From a checkpoint of a small transformer trained on Wikipedia: rotary positions, normalized queries and keys.
Each number is 500 + 50 x the weight over its row's rms, rounded and kept within 0 to 999. Layers, rows and columns count from 0. Numbers have three digits each. The size before them is the row's rms in percent of the matrix's.

# layer 5 attention query, 64x64, rms 0.403, rows 0-14,32-45, columns 0-63
078:542519517512472431501480569518547537518449504539497518398381488535467586579417436402481562507425570551560416500453546510519459472466578485419522548482495452522498516571519526581493473467453569
074:455425417523505608474406559509471597491520477431433475499443422440478541550519456449463538522476494589530524487518545459577529516524468489510471437460478523453468473496533434567538441356543536
129:478457541466474569487469505433463473461510511441476469439604514485565553483525471619531524480516439520505483529606433434451522475550447529541456379554511553397496455562488413492579486478562527
112:497567513522481439534568544477479471516457448537571454542590481600457566571567586586550537573494468521479570525511476439445538444418506507573492505488545509403504526468518502609499564520435458
147:496463582496405630497510572426490555477487522519440487500537537566495588471487481491530571492423449556546460546563421467488476428500469519522502479497574484435489414565467424584564482435544537
107:449534454499526408548532503563524482523519460543512450530549481527574566557552504556537610429624506428489513528600489455440440560503444549574479489514449577433419521495529511508476514459496409
096:524517506628431534520416549444541522441446493590500526452482517599499529440465501614427519505376403442467456484508452470468542539546541482553489522530448512474548486484452447511517540490422549
177:495541420510593431534525434627455480511560472460515516477502505438538369532513516487482451484587527403456567488485560505534504589515472512467542514542438519553484586453496542401441512560476483
094:593542528545547521479436456651552528452529562441423531533483601413518510519611506481550503426465485396545466550534512541522529513528512578577524487573548519530508530525457504461480506535523536
106:588576520497507462480568543542442572470486422483485538535380532534478477528464572553479506523506530456483430504380496501490479491527469478576528587419635570474540530544561510453515431457465499
103:556505457502514526431435488491526462473511475461418558405484584538483490527492353439452468506530504467509444422530478476558515525518601571521525496478516601586486485465535450477557551513627457
098:569511484526608533415508558559577479458466557476478533495436621513534531443547499503476545524513487511566439501524513480516502575548623531561502549452547612492535536532554468445476592538467560
101:466480517495442487502583536420467523531505405470547514425419430498468484527501533470470541615545519519512459491380505542588537622493563504515555580410593473493489469519521480454577494501491541
086:504515517560597441553473579439456573503485549620529529454543449533487575500464475479581516553504431498509454427481482468453449505544545507500450596420435571542471523437444437566508543439444485
104:504505538494446432578474636396470531525469454470533503493534469561584557445442449530474518552550492526474452470471522435502441411518562465451451495482461463435547498443454461502497491565352519
101:458499470498423577525522551428530516491427586495434423420455516526589572503566508497425422396508454549554456559514439469454437554549447513497479510460539510387513446530495449489548488478511563
070:520560432472562447549502485570474503505455407435509620485452514483396483539406443436466475557438528603519497500496566522539490513480534508494569431543495540556409496503576536520424462493487421
110:484411574463435626479408441419498526491458555518399534497532550548520562533531523548485480504510446560565419498512424516517501506537494484552436494469538503500533412544505427473623534454531548
080:476416554418434574462484459485503556471470521515471492480483571535509521628498566476520530438552544536566419522522405521485468539516512499553396520487543496460522415619533457480536430415537530
110:468424613421417616468470474403517495478474558500450516507493534533481563520526550513515518510499506567568418503491410504488499477499495468534391496459571484480532406599498445514574474427539533
079:429492458455522408547578496570477535520525436551549465464524514520550533576520524452512613436655568485492539535573463485486436552481530546578460481532457512453431502541562536457467460468523439
086:549485497582452565454407517481608533425389496601488488449449465516483511468498487539509436493381458512508547485460519451530548457547492450465531483529495489478577472433510504617543525541435588
104:522553397556614411543556496600433440526523482474485456480507492486540487533527470518472517499575527386469528507497562496449490579507513528530624555541437516523419551427526542488454565527465550
097:517514457474434526514449530492532486542535517514546501510478537500416516484620542500533517469519374493540531482443475564564506528493411580537455493662520447498517497466435482487512476522597630
093:487469468464500458416501522545463462512450480462531503438426498469521461577371580537472460489495439528531508532537483443588500492497493476576496545428508571479577577511615545439522521431561386
099:549553475554462469477534486484613548481513524562387511410485468462540476533504378418513449506531492519507446514440507499564481430609516613497480612569516476502444478482522556512502459557493466
106:529485431512547567420459509539514521442482513413488486472442529518508502516514520466535582563517606432546459516481526438526585450600649378546477506477518564531516482540540509489529537459435556
095:499472485484500526508468516473524526537507547508458501492455553491448479435594415441476607565596442513545493451483557484589523509477624505524576541408572528561484507531423473516452435547551601
117:479481558517549489561492505479457544599566495548419533543538493512443510549449535430618438492439469385523502480535510530500470527539501504443496602515450475492439502473341501499479598442528496
# layer 5 attention key, 32x64, rms 0.439, rows 0-13, columns 0-63
100:454423532529404603494466554454505483472478636543460409494526459546553507456548479538484500489528462473558481512488423422498462452481471493440459536434475498405569440506476424549578540435524566
078:476484480527429529508539583428434541471448586492421411526442456566506518495537456530423457530506467481454523567515497467448449483487543519433535521472514535350609491477497439530568476423560555
130:470417536482386612462447480475506519447452541548455478420533515585510517484508479549490472509487425543601429536567367432489526488503495481550474451467494535447522392543454498541569523462496528
081:506407543486486585454455457491490559470473508484457514395521557546553490581510484545485487483605489573557420550543399496515486572520482518576464525488477502472566408584523481479591516391478512
113:435453596449395597519523488470511594452454534529466518472480581556516547459500547475494530457542532549509462512491315482460505505487494484534430459489511487433494402558486487488560461422477478
096:540559393484590353504505490574474439547549438477518476540512440447511485562520491492530578535577516449496530473483624517522486539508527544512529517558503496573431604441557542444469523546491485
154:604526475562513508457421527440559420468487512495509500493509475429458462457485467560481399538351462467511484448474625486540537457497519439518550532528511481566549548439512524533484571564462591
112:494453438509525420493511485645450467450516458548454423513450496503546520607581454476481549471653502394551489523511602457503494551511546540574509548545491482462489501467555483548525524475485509
083:505448546516468508530429490526524476515560546424493500494489496464464378505642475465524470411488441541597510512552387562559454518445536510499442437594530467500477548471399559545522504534526525
100:461478496433489525427558476510395528528456428492522485476410462516565381525397609508515496435528412486476530533501457463491521573527494507519511512407549524505549537452578478501499507364534474
089:484513445569504462457498525470535538555481513519471510468471601502537534556500415422455433454533487519552505508567457553535400381606570533530596509533541555515532486539495470384444484543500430
100:521503442538575637440492487509556558483456554460543505509423539488519473526526443471493596472505559490517453373415540487509491501566599430527501494428540542487559467490605500574508511494425500
101:437440519550515485493496537455542551549454484419437492421514475446491471492599389450455510523595437498502523490467508503578495437549617554601522519424564462493525508498505462438490499525474619
103:481526507529567469498434541462483557507548525554455499541505503466491520512495492448620433475495482469529533463591511502488524442520455516546481580427427504533452428482337528597470624460433479